From a checkpoint of a small transformer trained on Wikipedia.
Size: width 128, 2 heads of 64, MLP 512 tanh GELU, 2.25M parameters.
Architecture: LayerNorm before each block, rotary positions, no biases in attention or MLP, attention and MLP in parallel.
Each number is 50 + 10 x the weight over its row's rms, rounded and kept within 0 to 99. Layers, rows and columns count from 0. The size before them is the row's rms in percent of the matrix's.

# layer 5 attention key, 128x128, rms 0.0902, rows 0-54, columns 0-127
052:42 57 61 54 49 52 50 48 28 64 50 66 52 53 39 59 42 60 52 41 36 73 54 61 46 66 50 63 67 35 59 49 48 38 50 42 56 54 43 51 37 57 35 44 52 45 51 53 32 65 56 70 29 68 42 54 32 49 61 41 69 53 66 50 44 43 43 43 45 44 48 46 43 51 48 53 50 53 47 53 46 56 59 45 52 50 37 47 56 38 63 57 46 51 53 51 60 49 58 51 52 34 43 68 39 72 47 52 33 34 52 44 47 56 37 68 33 46 56 26 39 47 39 63 46 34 49 62
049:34 60 57 43 59 56 53 55 50 50 39 45 39 37 24 72 48 52 45 51 47 38 59 32 67 44 56 38 42 40 40 34 48 73 54 47 57 43 56 34 45 54 55 51 57 54 69 53 52 37 64 65 38 46 44 48 71 56 54 56 50 43 64 44 49 31 50 26 62 56 45 53 47 57 48 70 36 51 39 45 63 41 45 51 77 50 46 54 37 48 40 68 37 54 60 54 60 57 47 54 50 53 43 44 61 47 52 49 54 55 56 55 48 55 47 64 56 47 59 44 37 47 31 57 43 53 35 64
049:36 59 68 75 51 63 61 59 39 48 55 58 57 43 43 43 49 56 57 42 63 48 53 47 65 45 58 65 35 49 13 45 57 52 74 61 41 54 38 61 39 55 58 40 66 57 56 40 57 62 59 50 50 53 58 66 54 65 57 53 50 46 45 60 37 57 44 46 42 46 56 38 68 41 58 55 50 49 40 45 47 49 47 36 38 60 42 39 41 53 69 51 63 39 46 56 37 56 51 42 59 61 45 63 57 36 47 60 58 42 39 59 42 33 49 67 53 40 57 65 43 51 48 42 37 57 48 53
052:62 59 36 54 36 44 49 54 72 45 64 42 43 52 43 51 65 58 50 58 38 52 57 50 38 44 31 67 33 63 57 45 61 66 39 50 61 60 36 43 59 44 49 68 42 55 39 54 54 50 45 43 57 37 59 41 67 56 38 43 51 51 32 55 40 37 54 55 50 62 53 45 55 43 55 39 26 43 62 51 39 42 66 51 68 58 62 54 31 66 54 40 48 39 44 40 63 43 26 43 45 55 59 51 45 45 50 56 60 64 38 61 51 49 41 46 40 40 58 47 64 61 45 43 41 42 65 59
053:37 50 62 46 58 55 57 44 57 53 43 54 45 24 50 70 34 51 23 38 35 55 55 52 66 46 49 49 52 42 50 61 36 62 55 52 43 55 64 48 54 52 56 28 33 56 43 67 57 53 51 50 44 46 46 59 33 56 50 45 61 50 62 62 58 45 46 40 59 59 65 49 48 67 45 57 57 69 53 61 55 58 44 50 50 57 40 66 41 47 58 38 58 51 51 57 63 49 48 60 56 52 30 51 45 38 49 34 36 50 59 62 54 37 36 60 44 49 43 51 54 51 45 79 65 32 36 62
064:37 43 64 73 59 51 52 51 36 61 47 32 57 52 31 46 29 46 48 41 73 43 61 35 57 40 80 44 39 46 44 50 49 60 64 60 47 48 48 45 48 54 37 67 70 65 53 61 44 56 55 59 21 55 51 59 50 61 48 63 41 48 62 46 62 50 39 54 42 52 61 52 51 43 40 54 43 57 41 60 45 50 58 36 54 49 53 33 49 41 65 43 36 43 50 61 30 38 50 56 49 56 48 45 49 55 48 55 54 36 49 43 48 58 42 50 51 57 48 66 37 41 38 28 52 49 53 54
056:49 53 43 43 59 56 53 21 52 51 56 59 38 50 69 52 44 51 56 54 42 36 54 42 65 45 32 35 66 50 47 35 44 48 37 46 45 46 50 42 42 51 46 46 44 49 48 52 44 40 65 49 54 43 41 58 38 47 64 65 69 43 55 64 58 54 19 49 50 55 75 44 40 63 59 39 56 47 60 48 66 62 58 41 56 53 59 69 41 38 53 49 37 46 57 53 63 43 58 63 44 65 52 52 38 60 54 48 43 49 55 31 45 43 42 30 41 59 50 58 61 52 44 63 68 46 69 62
071:59 47 55 40 45 36 44 47 51 58 51 76 47 57 68 53 52 60 42 45 64 51 47 55 41 44 55 48 65 48 47 37 42 41 49 45 40 50 71 49 48 44 49 46 40 48 54 48 41 59 48 69 69 38 73 48 46 42 51 54 45 36 22 49 44 54 71 37 48 44 68 46 53 46 43 55 57 45 56 56 48 35 49 53 44 63 53 79 58 39 39 71 43 53 41 62 44 49 58 50 52 68 77 44 59 42 41 55 58 39 59 60 56 53 45 40 66 35 50 51 69 45 49 56 55 53 37 43
065:54 45 33 49 53 63 55 26 62 53 49 61 47 58 53 41 53 56 29 45 45 57 51 44 48 46 27 43 64 45 53 36 52 44 40 57 56 51 76 47 17 41 50 47 46 59 50 58 46 56 58 54 52 42 60 56 28 46 53 29 63 42 48 41 48 46 35 38 38 49 68 57 39 52 51 47 50 53 67 48 65 59 45 63 54 43 53 68 49 34 57 52 57 49 29 37 51 47 54 67 61 52 44 46 55 50 34 43 44 53 47 64 42 49 43 44 54 55 57 52 76 54 46 63 59 59 54 63
060:50 42 64 49 59 65 66 65 33 45 62 52 57 72 40 56 59 46 54 54 61 38 55 59 45 46 56 51 60 30 48 52 52 46 66 51 51 53 62 51 38 50 51 46 50 48 40 44 40 33 41 63 46 45 51 48 52 54 63 48 35 35 37 51 50 70 56 55 55 50 57 44 50 46 45 60 62 58 45 38 56 36 50 53 45 56 70 55 59 27 51 61 58 57 34 62 34 47 61 44 35 54 75 48 52 45 69 64 49 41 51 48 50 44 59 65 76 45 29 63 42 54 46 56 57 41 38 34
073:53 31 42 43 52 62 60 26 54 62 48 64 59 42 78 48 48 61 38 53 49 55 44 43 45 45 34 38 52 46 45 40 44 42 34 36 49 42 67 36 36 56 47 45 50 45 54 59 51 51 61 61 63 30 54 52 44 53 56 47 43 30 34 55 51 46 63 54 48 55 60 51 30 64 60 47 56 47 64 45 67 42 61 58 56 49 60 74 41 46 42 56 51 56 37 57 50 43 51 49 52 74 59 54 54 50 52 56 49 66 50 45 36 61 34 45 58 48 43 65 77 51 39 61 56 45 47 56
069:33 38 56 62 54 51 54 40 44 44 48 67 47 45 57 45 42 58 45 39 64 40 46 59 53 46 51 43 48 41 61 58 44 47 39 39 48 63 65 23 27 48 45 31 42 40 66 67 58 61 55 55 61 31 62 44 62 44 50 47 45 39 44 48 50 55 59 52 35 57 51 45 56 45 46 55 43 50 65 56 55 36 47 56 54 54 61 56 39 49 51 51 61 64 30 68 48 30 46 40 45 71 65 38 51 51 53 66 45 42 54 54 39 58 28 58 64 29 51 70 62 56 44 58 55 47 51 46
084:64 79 46 51 35 32 50 59 50 51 59 42 45 49 41 54 56 44 64 52 46 58 68 53 43 67 52 54 41 64 44 48 62 42 50 54 43 38 39 59 56 42 63 61 54 58 52 33 40 61 52 48 50 71 52 62 66 47 53 50 67 61 69 45 61 42 44 50 66 42 39 54 49 61 50 53 43 45 42 40 46 65 55 48 32 52 32 41 52 55 42 47 50 39 68 34 58 55 45 60 55 37 29 44 38 54 48 25 56 45 48 44 55 49 53 55 31 55 52 37 32 53 54 51 34 57 63 63
054:35 44 53 37 46 56 43 43 64 51 43 63 47 34 54 54 46 60 43 52 45 57 56 55 40 49 35 55 49 50 42 40 51 55 47 56 65 47 44 44 27 50 62 36 49 63 59 81 55 57 57 60 55 48 42 55 54 57 38 44 39 28 44 50 66 38 51 44 35 45 50 51 28 57 62 35 58 41 67 55 65 54 60 50 42 38 36 54 45 42 34 53 43 50 44 45 64 39 57 60 60 72 55 58 52 47 40 55 43 66 53 58 27 53 44 44 58 42 48 62 66 47 37 52 57 50 70 68
085:53 65 39 63 42 37 41 53 58 65 58 44 53 32 58 58 47 43 55 51 45 58 64 54 41 55 43 50 50 59 47 53 51 43 49 62 50 44 48 63 70 43 58 55 68 61 56 53 36 58 42 38 64 67 36 59 54 34 41 50 69 57 61 47 66 39 33 36 60 40 53 55 53 64 40 41 48 31 39 44 34 61 41 52 41 54 37 44 55 44 48 45 42 33 69 34 66 56 47 68 65 43 44 49 41 67 47 37 46 43 47 53 57 41 51 55 27 42 46 30 50 60 59 47 54 56 61 53
065:49 43 43 42 57 43 69 44 59 48 58 58 53 42 61 58 38 56 33 62 68 52 77 34 56 64 52 66 48 50 45 43 49 45 47 50 53 49 46 34 56 32 32 51 57 71 62 53 51 57 68 44 71 55 62 48 45 38 37 28 56 34 68 66 48 34 58 49 52 54 41 53 49 53 55 52 50 42 49 50 67 44 56 51 32 52 49 51 47 45 35 39 60 42 51 54 62 47 52 67 52 56 49 29 43 45 35 40 42 65 47 34 34 45 48 60 52 50 46 37 55 60 56 63 40 62 50 51
086:49 58 46 55 29 32 39 52 40 52 56 49 55 40 49 54 42 52 54 37 49 60 65 46 40 48 41 46 44 53 43 54 54 48 63 65 45 33 45 64 52 40 59 63 52 60 47 47 27 45 47 33 60 58 46 61 54 49 55 55 59 61 64 48 69 47 35 49 54 29 49 39 53 65 38 42 50 28 41 50 40 57 35 42 39 52 45 47 58 60 55 51 50 26 65 29 56 59 46 65 66 49 41 57 41 60 43 33 50 43 49 45 62 57 66 45 29 56 55 33 51 50 61 58 49 60 67 62
065:50 37 37 46 46 34 48 33 68 56 63 55 67 52 79 62 45 50 41 53 58 60 58 52 45 59 27 47 54 51 47 49 50 38 40 57 31 54 62 49 49 45 49 49 54 61 58 57 32 54 40 54 72 42 62 45 24 42 31 59 51 39 41 52 58 36 42 52 52 42 51 51 52 44 39 43 66 32 47 63 55 36 41 52 47 50 38 48 60 43 53 40 50 51 50 43 69 39 54 63 61 47 50 57 47 64 37 54 54 55 54 41 39 69 49 44 45 32 50 45 55 39 59 53 27 48 64 56
095:57 49 55 50 72 62 55 43 50 52 39 40 43 62 45 51 49 47 49 58 46 42 30 50 54 39 64 49 44 46 59 57 47 49 43 31 51 73 56 42 37 57 48 30 54 47 55 49 79 56 57 68 26 47 59 48 47 39 54 47 42 48 44 42 42 53 55 47 40 61 45 70 39 33 58 62 55 56 56 52 54 46 65 67 63 49 48 53 35 47 51 48 43 61 41 61 54 46 53 35 48 48 52 49 54 34 49 61 42 42 49 51 60 47 30 51 83 52 49 65 45 44 52 38 58 55 43 24
106:62 74 59 40 51 61 55 65 37 51 46 43 52 39 23 45 54 45 43 56 38 43 50 45 54 46 61 49 56 52 63 42 43 47 45 57 82 38 32 56 50 55 46 53 37 45 46 43 61 57 50 50 33 66 46 57 62 56 70 44 54 51 71 44 43 63 42 40 46 47 48 56 52 58 60 43 41 57 63 35 61 68 57 43 54 56 58 64 48 51 46 49 41 53 39 58 41 61 44 62 42 32 43 33 40 34 48 43 43 51 59 45 50 26 64 70 47 55 48 46 45 55 47 44 58 48 35 64
111:60 30 49 58 42 50 60 31 55 52 48 62 61 49 32 47 66 67 54 59 55 55 47 36 55 54 60 48 53 67 48 58 47 64 52 65 37 52 67 52 44 47 50 54 45 49 33 47 46 42 60 35 53 62 58 53 43 50 46 50 40 56 47 32 42 55 55 34 33 72 45 40 41 35 65 41 53 55 48 39 40 38 58 49 51 51 54 40 57 30 53 67 45 50 25 60 49 38 53 32 65 63 50 52 44 51 55 61 55 51 52 57 60 31 42 64 64 49 65 54 44 48 42 47 66 57 27 47
102:33 53 53 54 47 54 48 36 54 50 55 44 75 65 50 29 61 48 45 36 26 54 41 49 49 56 54 44 50 49 59 35 56 62 50 40 59 43 56 59 64 61 52 54 46 63 44 61 23 47 50 59 51 57 47 51 41 43 50 52 64 48 45 43 38 49 47 23 39 49 61 36 62 54 47 34 49 49 55 59 51 54 31 51 54 50 41 41 57 54 46 44 68 20 36 65 62 41 32 56 59 55 45 51 50 62 28 36 44 51 50 53 46 41 48 50 38 48 65 48 52 64 50 65 65 37 59 49
111:43 60 55 46 65 43 43 44 56 49 38 56 57 44 50 45 60 68 48 46 69 50 49 41 63 39 58 47 46 66 28 50 51 62 27 58 68 70 60 54 65 46 41 54 37 42 51 59 58 48 64 39 50 53 45 52 40 16 37 38 61 31 63 40 53 51 64 38 43 51 49 39 52 55 65 52 49 52 34 47 55 50 60 52 48 60 55 44 53 35 51 52 38 31 46 73 55 51 49 44 46 54 59 35 48 49 45 65 43 42 31 61 46 52 36 60 71 52 47 61 52 56 51 49 41 47 60 55
123:62 30 56 74 65 45 51 45 63 51 34 40 30 54 54 56 41 46 54 53 36 60 50 39 42 44 49 59 45 44 45 57 55 36 61 59 56 73 52 31 46 35 58 41 51 29 39 43 55 37 59 48 56 49 50 67 35 38 52 45 61 52 44 39 62 37 43 44 60 49 54 42 45 69 63 52 47 44 34 52 44 64 51 56 57 43 56 47 54 44 55 59 55 35 61 37 48 71 65 52 50 60 64 56 53 38 58 60 44 54 38 55 57 51 38 57 56 65 35 47 38 54 53 26 46 37 51 59
122:49 56 50 50 67 55 55 59 55 29 43 50 46 50 56 58 57 66 50 68 49 64 43 60 41 43 56 51 51 39 49 39 33 56 33 47 60 71 43 53 58 54 65 53 60 51 45 53 55 47 66 57 35 54 53 56 45 45 58 46 60 44 53 45 54 72 58 61 58 41 52 51 55 51 74 63 65 52 48 30 51 59 64 60 44 65 64 28 34 29 51 53 37 56 53 47 42 50 39 43 44 54 48 27 43 33 46 54 30 44 55 39 39 36 54 45 69 47 51 54 64 54 35 47 45 57 41 49
124:59 55 33 39 21 40 46 38 41 46 62 67 41 69 49 61 50 43 60 53 35 33 43 57 63 44 58 53 52 57 66 56 50 42 48 57 59 44 64 57 31 61 52 50 42 59 50 59 43 68 49 53 48 53 45 42 54 47 65 41 54 57 43 48 60 32 54 53 54 48 46 55 51 52 52 54 55 37 52 58 59 40 46 41 51 45 76 64 39 44 54 47 61 41 36 48 48 60 45 52 43 56 30 66 49 53 37 47 50 41 43 42 70 83 46 53 35 47 58 35 59 41 60 62 46 69 53 55
128:52 52 54 42 69 67 41 55 53 45 51 39 65 53 53 49 53 33 55 72 37 51 36 49 39 53 49 60 54 58 62 48 54 68 39 43 39 49 39 47 43 61 35 58 71 28 50 45 69 45 49 63 55 52 56 53 49 57 66 46 38 58 49 56 54 38 46 36 51 48 37 34 46 44 69 46 47 58 42 46 47 38 67 18 52 44 53 40 53 66 60 59 52 46 65 51 34 50 45 39 38 64 45 36 50 67 52 61 44 67 53 43 63 43 57 57 32 50 54 41 46 50 35 50 49 47 63 39
127:54 41 43 51 55 44 45 50 35 45 57 56 68 53 59 42 49 40 56 52 43 67 48 37 40 60 48 47 44 57 58 44 48 39 63 40 46 42 81 68 19 49 47 53 59 47 58 54 53 50 56 39 66 55 31 49 52 68 35 60 55 52 55 43 45 64 38 42 60 37 34 46 45 65 62 40 54 52 40 47 34 49 42 48 42 64 40 54 28 46 49 40 52 44 71 49 40 52 44 51 69 58 49 61 44 41 48 54 43 52 47 42 50 39 58 48 29 68 44 42 65 35 52 55 35 56 59 60
121:66 74 50 42 64 47 53 42 47 49 26 45 29 68 54 53 40 64 54 39 46 55 51 66 55 36 40 50 60 44 59 55 52 39 51 40 56 50 60 43 60 54 42 36 28 52 61 46 60 49 58 40 38 66 51 39 52 34 46 54 31 51 39 39 42 54 50 50 54 45 46 47 38 38 69 48 56 47 40 35 55 47 53 62 46 58 50 34 46 80 51 46 56 57 48 54 69 46 43 42 51 52 63 44 51 46 56 43 42 39 29 44 49 44 54 35 40 49 57 60 51 56 42 64 71 53 39 63
130:38 46 33 42 43 61 44 49 49 42 34 42 51 44 62 69 46 62 61 54 52 48 61 62 39 54 45 59 53 42 42 49 45 44 45 53 48 30 63 46 52 44 48 61 43 33 58 63 63 50 37 57 49 42 58 35 32 60 57 64 34 66 43 65 64 50 53 61 65 54 50 52 51 45 52 58 45 48 62 43 37 48 27 51 73 24 50 35 48 49 43 49 44 49 57 49 60 50 34 60 52 59 49 48 42 61 36 49 64 53 50 48 44 40 37 58 46 45 66 32 60 66 45 47 46 71 71 53
120:53 44 37 51 63 46 54 45 62 45 33 59 59 43 46 39 35 64 55 56 54 51 37 58 74 39 24 33 46 40 53 54 54 62 49 35 59 55 56 40 37 45 34 65 45 61 57 61 64 32 62 51 50 45 48 50 54 55 52 59 70 42 62 49 42 31 57 57 50 41 60 56 57 58 50 51 53 49 56 42 50 67 50 39 50 51 50 48 51 50 54 41 50 62 69 17 53 48 51 43 40 43 68 37 40 46 53 60 43 50 63 50 37 64 47 53 51 64 38 57 59 56 43 66 41 53 71 46
125:40 60 51 46 42 48 36 48 60 42 54 50 80 49 49 59 61 48 46 47 62 59 41 56 40 41 73 51 40 65 57 46 49 32 75 43 62 47 42 29 50 67 50 51 69 50 47 44 52 41 59 53 23 47 55 44 46 50 54 40 35 38 41 65 55 53 58 30 51 61 43 51 45 45 42 51 63 43 63 64 48 51 55 55 39 62 48 52 61 57 52 68 41 74 64 55 62 50 58 51 53 51 61 40 46 53 51 56 72 45 32 49 43 62 50 50 40 39 57 55 33 52 54 40 45 42 51 44
122:52 43 45 63 73 59 71 47 43 53 46 64 32 47 44 44 49 42 38 46 62 37 41 57 59 53 56 44 31 71 25 49 45 45 45 55 38 72 52 60 56 43 51 47 52 40 50 66 46 49 55 57 45 56 55 54 61 45 34 46 38 46 51 38 44 55 59 47 36 50 42 57 40 45 59 44 55 55 60 52 48 58 55 49 62 34 59 65 47 37 73 45 44 29 48 61 44 44 52 42 44 57 49 45 56 52 54 58 22 57 64 47 37 48 53 37 60 58 37 39 66 67 34 50 47 44 58 32
132:58 79 39 44 35 45 45 46 48 40 50 49 74 65 58 62 40 50 52 29 37 31 48 37 56 53 42 48 59 50 53 54 60 64 56 47 66 64 58 35 52 56 51 66 46 47 63 37 65 50 72 38 40 69 52 35 45 50 60 44 49 57 70 41 52 68 38 44 48 42 55 48 38 57 51 41 47 59 54 60 44 53 56 58 53 38 53 52 40 37 57 47 48 55 40 49 54 56 54 59 64 56 49 51 56 43 55 46 62 51 51 52 59 49 47 50 35 61 25 46 51 52 61 64 28 44 44 69
120:52 55 50 54 50 43 56 49 55 50 61 54 32 56 70 52 58 45 47 55 59 46 63 46 64 63 45 41 61 55 64 49 53 57 36 51 60 42 43 46 52 51 36 71 50 62 42 62 30 35 32 54 39 39 64 62 46 43 55 36 45 45 59 47 39 47 34 46 69 57 72 42 33 45 55 52 39 55 45 48 57 45 32 68 55 47 67 51 56 69 41 48 47 55 46 46 56 57 39 48 64 55 60 62 54 52 40 48 58 49 49 40 39 47 49 60 37 20 51 60 57 37 59 53 33 28 53 46
123:35 56 39 56 45 72 53 49 56 60 57 50 43 48 66 55 45 44 46 50 50 44 77 40 47 59 54 65 47 32 57 45 56 55 44 62 47 70 37 38 51 43 54 39 50 55 54 39 36 63 56 40 76 56 58 58 57 36 45 58 63 56 45 56 68 53 32 42 62 42 55 42 47 51 29 49 49 33 41 66 35 50 46 50 56 35 49 42 57 53 40 38 53 52 53 60 54 43 47 60 56 61 47 61 64 61 27 56 58 56 53 43 44 52 49 49 38 56 55 48 33 59 41 61 44 40 58 22
134:48 55 45 53 22 50 41 59 42 31 48 55 56 38 43 43 66 59 48 59 65 67 62 49 53 40 56 44 28 42 54 53 58 32 65 65 37 41 41 37 56 60 41 57 47 46 38 65 51 61 33 29 56 61 56 50 48 50 52 58 61 56 49 46 45 59 49 56 45 34 36 21 60 52 61 55 43 62 33 45 67 60 57 49 61 52 42 45 50 38 56 58 63 44 56 49 59 52 57 37 57 58 61 63 42 58 62 39 49 56 52 51 54 58 53 53 37 43 55 40 48 39 58 50 50 23 51 42
124:42 54 48 45 53 40 53 59 52 45 41 62 62 46 37 37 52 37 50 57 44 45 57 73 51 57 50 53 33 30 38 61 32 31 52 53 53 63 46 70 60 40 57 45 51 43 42 55 46 44 45 65 58 48 32 50 47 45 62 47 69 41 47 44 43 51 51 51 51 44 46 30 49 51 37 52 45 46 49 45 64 49 37 54 42 42 49 67 48 51 35 49 62 49 47 53 59 48 58 57 45 56 45 47 67 34 70 50 56 48 49 39 46 43 59 57 18 53 47 45 28 61 56 46 78 60 57 73
119:60 61 61 51 47 71 50 60 52 47 35 45 50 45 31 31 59 58 38 54 56 39 53 46 45 43 54 44 40 59 49 47 31 26 50 53 58 54 56 56 51 40 38 42 50 65 35 39 75 45 45 52 46 59 48 39 41 45 67 46 50 25 52 38 53 41 52 62 61 67 59 72 38 53 60 57 52 73 46 44 47 50 59 52 51 39 56 41 44 34 50 37 44 41 37 59 37 42 42 62 36 48 52 45 52 59 36 50 46 52 53 68 41 59 65 71 52 62 47 49 52 44 36 54 46 58 58 48
121:44 55 46 39 59 39 59 54 41 58 69 41 39 52 63 52 56 58 43 40 58 63 64 47 56 64 51 46 34 63 51 34 63 30 40 42 46 70 46 61 48 62 60 53 63 55 62 57 45 52 39 39 39 40 40 49 56 37 41 61 35 51 32 62 42 57 58 52 59 77 40 55 43 69 41 49 49 54 54 69 65 38 36 54 64 52 34 48 62 47 69 43 35 62 49 35 39 43 47 51 56 38 45 45 52 54 41 39 59 58 43 43 38 54 50 44 65 60 54 41 41 35 52 62 49 36 51 57
135:51 51 39 46 59 30 56 47 44 50 44 48 55 42 55 53 62 48 39 65 55 30 27 52 45 62 59 44 50 40 47 47 50 56 59 62 62 38 44 56 47 42 44 41 56 55 51 45 43 44 60 26 43 54 63 61 44 52 66 38 54 48 61 52 71 54 62 40 48 60 57 37 42 48 46 37 61 50 53 66 31 61 35 74 35 62 49 61 55 50 43 63 66 29 64 71 50 40 39 55 57 49 39 41 39 55 45 60 59 63 37 52 56 38 50 47 62 50 57 64 49 52 28 60 50 36 56 52
133:43 54 50 71 64 49 56 49 43 40 38 51 52 61 52 53 49 38 34 56 55 56 62 37 46 61 53 80 38 33 41 43 42 59 49 36 50 68 51 35 51 51 59 57 41 44 50 47 46 50 39 44 32 37 40 22 51 55 50 44 52 48 42 55 35 62 58 53 49 61 61 60 38 61 49 49 44 42 39 37 55 53 60 44 49 67 63 51 61 33 46 48 45 53 59 41 34 62 52 44 65 60 42 35 51 43 43 48 60 54 53 36 49 53 41 60 72 51 55 61 61 52 37 31 76 54 52 47
117:47 45 41 55 59 39 45 57 50 19 72 58 55 45 53 46 46 40 42 41 57 55 53 42 61 40 55 31 52 36 75 48 45 67 71 39 61 51 67 45 36 44 49 34 60 45 45 45 51 41 21 46 64 52 45 42 67 53 47 51 52 55 44 53 64 63 45 44 55 52 46 56 43 47 49 46 41 36 58 52 77 43 40 44 49 56 59 41 37 41 49 62 40 39 60 48 49 45 40 51 44 60 47 59 60 49 42 61 48 44 31 56 44 61 44 63 44 37 42 46 47 33 55 49 58 52 68 66
135:65 63 51 63 25 54 30 51 62 51 54 45 54 32 40 41 55 55 31 37 51 51 55 58 34 60 45 54 51 64 34 59 48 55 53 59 58 46 64 69 49 68 42 70 53 60 53 36 39 56 55 38 51 64 49 55 37 39 35 50 43 51 55 60 49 30 57 54 47 45 50 38 53 50 49 39 43 34 57 40 43 64 51 24 47 61 61 56 60 49 55 62 45 46 57 40 51 65 38 50 52 59 32 41 55 53 65 39 61 45 44 40 50 41 63 69 34 52 38 47 54 57 43 55 60 63 46 54
127:38 55 41 27 59 42 58 60 57 58 33 48 45 68 60 47 43 44 60 47 42 52 48 63 27 58 63 45 43 68 48 48 66 55 51 40 47 46 54 45 30 51 50 49 58 33 40 47 69 54 43 52 42 51 27 68 39 47 44 65 36 47 44 49 51 48 40 54 47 52 50 34 57 36 58 53 47 47 36 71 47 59 48 60 49 54 42 36 55 68 46 39 37 56 43 54 40 57 53 47 23 53 51 63 49 43 68 55 62 43 56 45 50 42 60 45 44 56 35 55 63 50 59 56 58 27 53 65
126:61 52 51 45 63 59 38 37 61 34 61 56 57 54 45 59 38 44 37 53 59 63 52 52 38 48 53 31 34 57 46 42 65 50 45 51 35 49 52 53 38 51 34 55 57 53 65 37 30 55 50 46 65 48 37 63 54 48 31 54 45 29 50 61 63 56 34 53 50 57 64 34 56 55 52 57 42 47 57 49 47 41 33 37 55 57 38 52 37 45 52 46 53 42 45 42 53 54 31 47 59 53 56 58 39 64 57 58 38 49 44 37 32 57 57 51 67 48 86 59 40 50 65 60 53 59 50 41
118:32 47 49 52 59 47 44 66 46 44 41 70 39 59 49 66 46 55 48 36 57 49 66 63 56 57 32 37 64 60 46 25 51 58 72 55 43 50 52 39 45 52 44 58 55 76 44 52 64 50 60 52 36 49 52 49 39 44 45 28 55 62 55 50 43 56 54 55 49 44 50 45 34 55 68 59 33 63 49 52 49 62 45 54 56 29 71 61 44 57 46 36 39 52 42 55 36 51 40 42 54 36 62 36 43 36 56 46 45 54 54 60 40 49 54 52 61 59 44 51 25 46 60 64 49 46 43 51
124:40 50 44 75 59 43 65 56 40 59 49 49 61 66 47 51 51 72 48 58 65 60 62 51 54 41 46 43 44 63 58 60 53 62 42 59 42 62 32 48 55 39 49 38 40 45 43 55 39 56 52 27 42 53 47 58 53 50 58 30 29 51 70 57 52 54 64 54 49 40 56 47 51 46 40 39 40 60 48 51 43 41 55 49 46 40 50 53 60 36 43 56 44 29 43 47 39 51 40 42 28 48 58 53 49 62 63 50 53 42 43 76 54 56 48 52 24 58 64 46 42 40 39 51 55 58 55 74
132:73 35 60 43 47 48 50 37 57 37 44 39 29 58 48 51 40 52 46 72 46 47 62 41 54 49 41 67 31 47 64 61 45 32 58 74 35 39 49 54 40 57 39 55 63 52 57 47 56 45 45 55 68 58 62 59 42 49 46 46 32 45 48 45 41 43 67 35 60 57 41 47 47 58 58 55 51 47 66 38 43 51 46 62 35 43 51 45 33 53 55 32 51 25 38 60 70 41 46 49 51 59 48 50 63 66 53 50 59 46 55 41 45 63 57 46 45 62 62 47 38 48 54 43 37 47 51 65
127:66 61 61 49 42 36 63 57 57 35 50 59 53 49 46 62 40 51 57 61 49 48 59 19 53 49 72 50 66 59 56 49 45 38 58 58 47 44 53 54 50 34 49 35 42 52 51 57 45 68 50 45 48 55 55 49 57 69 61 47 40 52 52 29 59 54 49 40 64 49 58 42 40 41 41 39 45 60 57 73 58 67 43 41 44 64 46 37 62 55 38 42 61 72 63 51 43 37 45 51 54 62 26 44 41 49 45 56 49 45 56 53 61 40 47 67 26 48 43 63 52 48 34 59 48 48 45 58
125:54 52 57 47 51 52 40 57 40 57 52 48 49 60 58 41 56 55 39 34 54 38 31 47 55 64 50 48 47 33 45 56 47 35 35 59 47 66 52 37 42 57 54 42 60 44 39 55 49 50 54 54 63 63 60 58 55 41 45 45 56 61 58 42 51 31 32 45 73 68 47 37 37 60 59 54 37 42 49 46 55 56 56 61 57 51 49 55 39 68 49 35 41 66 47 37 71 58 38 57 67 57 42 55 53 53 63 50 42 44 45 72 44 47 55 54 57 75 58 59 45 41 46 60 24 57 38 29
124:60 51 35 47 49 36 59 42 42 73 55 51 80 40 51 56 53 61 61 50 46 57 54 39 43 42 59 50 51 71 45 60 66 67 43 42 56 45 48 44 45 47 45 49 44 55 34 49 51 47 52 56 40 60 56 78 50 34 35 56 74 58 53 40 58 43 54 61 47 55 51 43 39 59 54 53 49 52 41 46 59 42 56 37 45 34 43 46 72 51 29 46 60 48 44 46 37 57 60 54 60 55 54 41 57 60 42 57 48 54 58 53 53 35 44 63 60 46 50 31 59 54 67 44 80 52 36 51
122:50 45 31 35 65 53 48 47 50 36 37 41 60 29 52 48 51 48 51 45 50 40 50 49 50 29 44 28 59 53 46 51 55 48 51 31 20 71 52 59 25 80 55 62 74 50 58 54 43 54 43 78 42 37 49 59 47 55 49 48 49 50 49 53 64 74 37 47 49 59 44 52 40 46 53 52 44 50 40 55 45 53 47 57 45 41 46 67 48 50 41 54 50 68 47 42 64 47 47 64 46 54 43 58 49 65 53 52 62 42 45 70 50 39 42 52 59 53 56 57 49 47 52 55 52 50 47 44
133:60 65 55 42 57 35 50 47 59 52 59 61 39 49 59 40 65 53 54 49 61 22 45 29 48 28 43 52 52 50 49 42 35 44 34 55 28 54 50 57 58 52 45 33 62 41 37 60 63 43 41 54 45 52 53 40 58 47 60 54 63 41 41 26 67 44 57 49 64 54 51 40 44 56 52 39 37 47 60 53 52 49 47 46 44 55 48 59 71 43 54 55 44 56 67 42 61 47 41 57 39 22 50 44 48 53 59 48 46 28 56 55 46 53 62 76 43 69 50 44 64 54 51 51 63 55 52 45
126:29 41 38 52 45 43 51 68 26 53 51 36 53 40 57 47 43 37 65 49 59 48 67 35 62 59 31 52 38 48 49 61 50 53 56 56 40 59 44 49 53 60 53 55 47 53 63 43 59 48 64 33 73 37 45 60 47 36 62 62 54 51 46 47 42 46 47 49 45 36 38 66 42 60 54 47 29 55 59 39 50 39 48 60 39 51 48 52 42 55 54 63 65 47 53 54 48 52 44 44 38 65 60 16 46 61 51 49 62 42 51 57 55 49 42 56 38 50 35 64 58 55 49 42 75 49 38 33